Weights of a small transformer language model.
Architecture: RMSNorm before each block, rotary positions, no biases in attention or MLP, untied embeddings.
Each number is 128 + 24 x the weight over the matrix's rms, rounded and kept within 0 to 255. Layers, rows and columns count from 0. Numbers have three digits each.

# layer 6 MLP up, 1152x576, rms 0.0333, rows 666-688, columns 0-95
128137104144159101108132132110129098167118113104130151171149139170117173104110159160120174120102149129159128149128132117094149100125115112105165125127078172164133118125136107122152134159157134178102159116127193151100148119107106087154140099172152139137160148087127122152150142124169170113
157116133096155158143142110141141110099156142138121095129138115110105140134112113168117120140143126110149096155121117158096166098087079158164167123142147136130110132100140097133140144104110116144165131128154130100101123150128140107135094171118151126103074163087154090139154120138129120129
104126133149113103108117124151120103138153119130082128123155145170144166121151118154143134109093147100141122129118148141193132172166154126118059087172123124094144091134152120170086147142131158167140104137162102127154139113112131085120126129183113117088150142133139120103128159142155147105
149149067118166114165148133139146153085096083115137125180159139115132068135112149076154169098121108120083109087128151139147081099162088162142122124170157125114137121136126171121099130176112135123166133117117141125130130141156120124159185104139122115162138139125135127128149103092154144150
141111152165108132105144101143142134106114156143119118128169145133154099150074127160122145114100128091150149137119166153119120173154082083142140146122098109115136168136125094127120127130100130119165081105159103097130176130150111126141134130103151157093154100158102108092117135150159120123
127154124158166133136144142083125097056168148146124109127136098123131140092150144068111123126141087101145162156139132147076144087134131159124155179118117128151125136121183137124110140104104152118083140134157098147153151107153154161173157151126124165096118168120124125147164173139129126109
159157131153126111139141078153144145139114157190117098168124141147150105161158072131180078089150138118166106127106083138130144100129111123117100167065158132118117135153131081153093127149113132160117147140115116157099124135108126140156115148174137102147124159113143144160137105130150137128
143128116087164149150141120116125089169082119156161151091181133126146115149109125165111180088121148090150142164169143163148116146135121110151116150093177140145099106121139118143116181091126155116125167139088106137083127163170147115166153124119097114135165111131133153117116130107173109169
171172098168109074074158117098118122122146168107117156143122133149124120123121115117146145151122136150142098152119125095133086164155157119153121098088156136061099107164130143125132127137159125084151132134201093125128101113096094125144119127105162080143135102104092146143119090125134126123
116128134154138109150140163134167145123133093065077084151104096127181118140153150127150141143107129129096099120139176138132150101066091181130135104135130175135137129130162100110163139164091112160156137137143165135133101101134118165137116154154099160132090146120108092123083077181165106135
104163104073114142152156144134120114140049130166135081141150125151152141069157145123132110137135138128119097102120139135104161100136166188139161119116139091153134153080128121143049098163143143169110120116128122109170118128152158141145122140119126084111094101125093149083115169078115094106
119103111138107164105140108107114109118136143138124154124121189161132120124132120142125128121118123118127121151143118152077126134147121131124132146143169076147146136119151118124147132110141122146143086140113119157085150143148120156105131111185150126125115104117171125127145076155098122162
150121100077111107118102171136124134123132106101145095096178135124110165125116108128112113118129127088129158143078108118135165092132125127145125087115135155104133144153119141138132136081102121115153114087081155131136089154145185132087106129110101120178153142165145128142084143110152104159
137151121124129059136109113096106137106156155121125133125103116111158121160147132120105142131135071141136118108081131124119109148149140136110110146123103163089129149113148122110111124134111183096158136126147137122171142080145104137117175117097121116121088142140117127108191168121118133093
125148143098143107134129112121146162112135165177100151105143139126104091148160154145085129164066145134080115154132105174107126128138105174146124138147091112122122100101086129144122141148155109144129136142115106163136124113170166100137127135130105133143115122137109119099135144123117092142
126126161133122154145103132130119082115178123140134128122136114143095137126132173127153157101062102148127149123109145099118158108088160102136116151128128170163119137114157122116105122122122110120069116166141109109115155129099130135122121150159139183130141149108134138109150159112123135125
087108116110139079103168130150134158102140151157136104169147109126097162126104157138096146124091144072128153140120136105126132124157125139107129076103133170122097112123137119079133124173099162079180128136118121139102133094128103126132145105112141131132125140138130114156166101182110142108
143105102111133127104073123115137134119135102133125138182097117132149087193122138110131135117146135116138165130136133148171165138132130115152143076147152134108130094120125158097136113106147117142148097144067155144118128108111200142148124119098151158122082143130119122106118153141141121119
161128107147138165087146122102101123142146116168105152171132115120131109096140151144130140162121140166150129175120142084112142083091081139131141147142142107124136119071118080104137147142101147175140161116142121105126107130130152118132148079144149141094122114148162154124156121156122120133
124155106138122111104153073104143147140147154132114125096031141144130136131115148104114169165144151168127129145117164111154171124121116107113138155114153081164138138109098121154154136178094123104132121122113129111130076128146151158146164106129112149126128131145109117145141142119104129137
124120102154164132115140091129186148148150110157181192135122137114170092105117160164139094116097098082090156175163121129186131127117125127141157155157116100152164127161099081165149083118117157117158069118151135141132148132123091123085062139154107121067107140153092114128087137145101167132
088113140109102145122176133131127095094111157133146156173173124102146157086154129085109121114092135142097139165122110130114101116140123108164137152130085117122131178103149114103120126135115155112145115121087122123098089128078108141105138128150149139125107146081104112144113114160116157129
122150138152139149140130116099115125126164113125141111123128100078122109120082099105149148133109138159150132145078158115139138174095097127142114079135185178145156130115135157073148105134173176112134110148141156170149124085142060137140106149166143106167124149063142163139149167119103145152
# layer 6 MLP down (transposed), 1152x576, rms 0.026, rows 666-688, columns 0-95
146080115117189091099150124109119106116132149142160152088107131118134108134110095144119153170115127100165129087128089106165146120139064119147153148121128108156114088186164129148157106085150151168155167129101096111148144138148125151072137128153153153124119096149129108121120141122109116124
154133123132108148158119159150097126139129152127125126110137166116106107108155164127131121103132120147116066172119090158195107113121094070126140188142106103130143141126094149100081131131105136142166144133163189101108162155106144117147113174171148122112142146127117136083093159139104153156
144114115163158093147154127096136158123097163115073101133178086135117135156117145119124135108155102168128087135111161118114146143087092145115132134165115174113115138096114170118148089178140113103155150136123145149135148119169150125146143120094114137098121120157137128142117144133132143115
113134133103140088129172119100144138074099110155158142110154168152136131129107140161134139126160151119127147134186116119120111122152144110167185138146072137103137107137159160159133101101074135094113096145137128097137107105129104128137173137124128134142158132111137102119137106120152104134
152125123137133132149125121108114140095152099165143121115120143159111098126123145111136164097132104141117145084074158116121139122109117125144141085080159117113159144149148144171133164116148118140148130111178126120141127156144095132115140152102176125117139145100124090091116110133156122114
112088154118143085148155076116084136128153122123101133155143133130099131088157078178137105099098123154118102113109144094142140100118153117130147180120161160101110143107119088144149138117129144141124201132130113092223082155138127171162109131141098156091181123125152155162098097160109091141
130150103121118107124097112115129129121105109141084098127099169122110146158097128119122104150135145129163096166097147153094119121089145100107139110136120113128134140131116112101127143139125124110153179111156096112120100109160099112101173135158123137181153092126149118099099088193121118116
149122127125085163098153087119144152110170087111158201129126117146088146150080131108125123106159122140147101095076103118128127137131108114175153106128135127152092079095127128131127132153134137110135109106090123119114106131164141146103123167097124146109162151148127135115142116100131075105
153114130112148093118164117121136094146109154140135101104089076108125115111161103123116103144136129149153128078107136138108143120160083113088178106126084091104115083139117141085136116129118089145147149117108101128156141105138170101176196158162085181118151089194142139137147133066084101100
141120117155093119131100108129110112164117143102091101100141136143158158129142083100090079164127115099168132123148145118130106140120173107099106100164099133123148125111130147156148119141134145144111119112148134118114150157105114106140113095135111131141140136147115152110136126123121113084
120133067095166121131151151111062122108112144126115134102137101142115157121133134143143110141110185123148163157108135112104147129114086109115135137106142131168098104117143164149135083091113148135131131126120111132111127136079126104111120124135140122181090150052159147142086124095147160127
134146154118151128172137117106127103139121121138105105137138133119139145137108128169119105121153151139123139137125114132106134148132132177094153117114156136128120141119134111148153117134122122151101142105075113157136179117141137113119103126137129128119156133163153143131113087157120123084
110156136130108151141138116146145147148146095157141095124121135146151174096131141109091125126169102166124112134133107136106149137111135132128120150169163129124146171116146098122147117108089131123110141124146094079120125130094143133049098138117147113091095120141133103147138135111155086073
146125142123118132105117108127135119132142145105132129131142118137160137128120139145132155141120115130131144163156135094134153161104116136150140136149136127173101088128109153156082119146117112179117126134123116143107111121104138116123105114148104157107143176101100153124086130135161133141
136094160126100096123119133120152135131118121142133148145114161142114155119093140118124126116167118124161152121197075141106133096143169137144150087120134137109108115133161144162137117120149117140147123170124131134149150113152134094143135129153133156144151127125196168148141156100105127123
126144088159106127111107145172133114109129146109146116166134135192145151172134103144138068143137111150121144162150083114137095082162131075114110132143120112159177145126072131126102129110128143094139101103122142113127161134116116136160117144092169101118127118146112185164100167162151121147
109122091101105123135129098109100116111144189101106132144101141130140162142122097169171149148127118104095118142097132134125127115165114149111158102155148104151073113125131157103139145088115120121146092108118094131198152132137168114176129159133145156146120142115162117118134066112157109103
079123133134127161101184135139126147048123106108127125111143110077132150119123108165112138169069120152100155146142109137141140110121188137148131103070132141150126143108147088119156122136081077115084154146129094142120125095184159193090117159153120138135110158087124151121125089121093109122
119099111141170090144148128104136133129127179135112109115088111153124161157149127144111118129140115140091145091142133131140123113154137136083125107156157069122149090134174137097158119122097138146094138107097166167131162111148144133129126120162100136122127118110125112149124152117165134125
097117145106115147141135123084112130097174072103103144147139119122099148082143114140127161134147145141102170165142126137156144137119111180126144111134098084117124048164149101167137108144136113112099125109131149165121114125153127119133100142185133118097119136135115154185093150055122125121
109142124120126141128106153061114100120078089150131150154133130114143087195079153148183128164149124102141128126147141159167122129114135104166140048091118119166142109144119137132140143103076128130136107116135107117168095094139164151132120161126118139055119144114087128119100128099129117132
115136089100156083204148128156118161080105131099122170103134146078120101120179125108145156110129133139073101104096104120125107141083099135117146145131145085123115156132099095113131117149129072119126153122071133109118133114059106127090180116099156144095129156104125135140087134075148124158
144129113130142147124123179140043127076149168158102122143125099099116079138148109128156112140112131154115156176139140123078155163105160173125122154159116103121135125112142142101115109077172090145173113160157162104165152104072116124128134151108122144145141118132134141088105122134138122162
# layer 6 MLP gate, 1152x576, rms 0.0335, rows 667-688, columns 0-95
111145129180171075119136124092152113166145163140149157106139145133134106110114125135128138133097136144095098103125153144118122145127123127133142091111135100143120066150144160103107087128126133119124139155137099134086083139147157121149139140161123108100176114147126123141118086111144132150
142143106139106159121100195132141160128158138141065137127130161108118145101168161104129104119126083145120108116139116175086173144136131124115147137131088140138143136143128137121085122108140185138150093135188104104128067146146134154114120151146122107146150161124125118117104127154096148138
143154089141143104086130114149150151145117156086116077161167136097144157125124126126142123140156105168095123129138105101122109091112136113113127134093136141110172125122117087085136144130156129120134095158156199120168149088159146125127127141144159159182109168083113105163183124091062070101
128129145088134186120148155114114112102154126121094103120123119093097127123137119126139113145163108149147122119132146108083132127097108105106137105119163101161169079140131105108138152110117097114137140115088166138111116093150151127152157138174166168116137139120145130120096106123105122153
123139117159147119134155138145140126120132108127105157155127104154157161120130150158095149073134094128134117174150113089151114127112131128166104114124134162165157155136128131105124147137094125131148133124060084113094158094129112144164122166127080132155122066134111079111143138138126115130
195151139170175098133107147084132105140133126184152124132146114104102094141136101110144119103169146088147118109143134151092103131096153118112149140118152107163135122127124118120117168107157129149135110172081105131128095121077139147159130146112169151123097182099104124143121122120114120085
166115130114198139147087155150138104074151165111153147116139119105091106123168100163131130132144116159153128131160146125151130076156198143146041144178153104099113131087119172139113163127164148118199134140156123111140080129100109123125120152111132138158118168113091101142106127138167138166
121093119116087103180140126135159131091142059112119124082169131111097103116134115107161084131099135119080105114168105111165146095135130106099107116146133163148155134108142168108110129121098149117090064120096137146168127107139149107133121114132102125130133108191096137136099143123125114116
091153125107110148114101089113118140130090157157138099153111132108146127130114106165149167158133142100130121150123134128095156130137128120123126130095143101117151091126147168138138129110164151152105157090097136185125096124147135119208146113122146175105103137130139153082154071114125158121
152126141113147174142146094108139135148087169119137101134139128153141171122143143157109146134111140118168174140160152119151132082129136132131120156163129161113110109110138135080114153122128139138138130089124093132130146127145133159126150126165122177128118125149140112118141113139076105103
118126130142139154128107132113134123163128106146118111111138120140157138138100091153114119111138110118127117139105107156095113143133154130158135135141101167121133111109102148132141125135092125160121157155125125148130102130141137135156079094136101119102143143136115161128124099164119107106
122145102124147161150112133144119154142101140107126155161110083123102096114138133130164121117139098055128213155134143132103079163132141140132106118126118151153164136141177119111136120141135141142123092157093106086135111139141127109177124142148127147145159127129092152075169137164116147072
131137097103120105134133145126137096107145131113093130148110148104126086126111156159120143138138118101105152128114114127113112144156117145127111110142108128141115137119136094110149106133129116119139123133195146110153136088116143128115124141136153109130160105123117101130111102129155111162
120105125171154161074082141152120128127132113112133085150103134165121119121130130077145093117110110129111155131136147120123149161143118089115155125136152112118105101101157147130136149096149134131142094185156132144119127122083100122124120092167131151139133133145191154122096110127134148156
123152148125148136126094136093143129148111164147160136097094175124169145170126154125107109108159092109150076135139173160139123135140114129126138110092127120149110125113139124086161112097136148134179142142127151126157108090110133116116070121114077154072099124086136157173186133114123130102
129167132137109087111095118115133122157146132136158120164133109147128174109129072156148090091141168090108121107121105109092098096118160099114115122129151125089121152124115126126115077130114115102136137140148149122166103116079159163146147159178128123104119152138104114117109122111126142113
164163128112161135129147147118089159138168153129134124148124175126137108122129117127138167184171155157161084127162131143087157117146128146125145128131095127108102094131118130137161140119124171112124105120169130088179150189140140094141126127132155140140163119141159102142095150141186099133
139135124117116123112110139139082112101104118147164149077132096097103119148166143155151102173127101114159135081126140163128144115116111126167089138158117140170194139112123114103121145138097133094121152103150118133141092118120157155127116180072142105140104132103103105133098116171135102129
139143121119147129132108112168105151119128132157122098139141152114157132164104137092150137147159161130096080154153139131202127158111124110097109098118151157148081121144182176171145116098114109125095111135124120145133103149076139117139146074134145115077134098159106124063096154140138139128
156113106067178142142102143136183140146095118170143173108169126153134138148119100149147132150112144112141137113135110145112119136120137155101146109128082128080125135129143111096123138096190160149175174136123164105146122144114112119119094139114119105137101116115184101122111131155114125178
121103131088123103100113119138136116122180092112111136157114194099089144115148066138141108130125130136178121157170155140108145125107126167102166141148136153128105109142100126112114116086123117129164166160140079143096158098078152102116140139187113163168137069120120072139148123139142092087
153099084113113143120116104136169109153121144107112127134139113116140139134119145114093149153092138086129138129163138124123136139120139148109163100125120123162097146148148139132097120138135157138139105161174120152104099095099154090096102139118122124127136144102147140125105129111118108107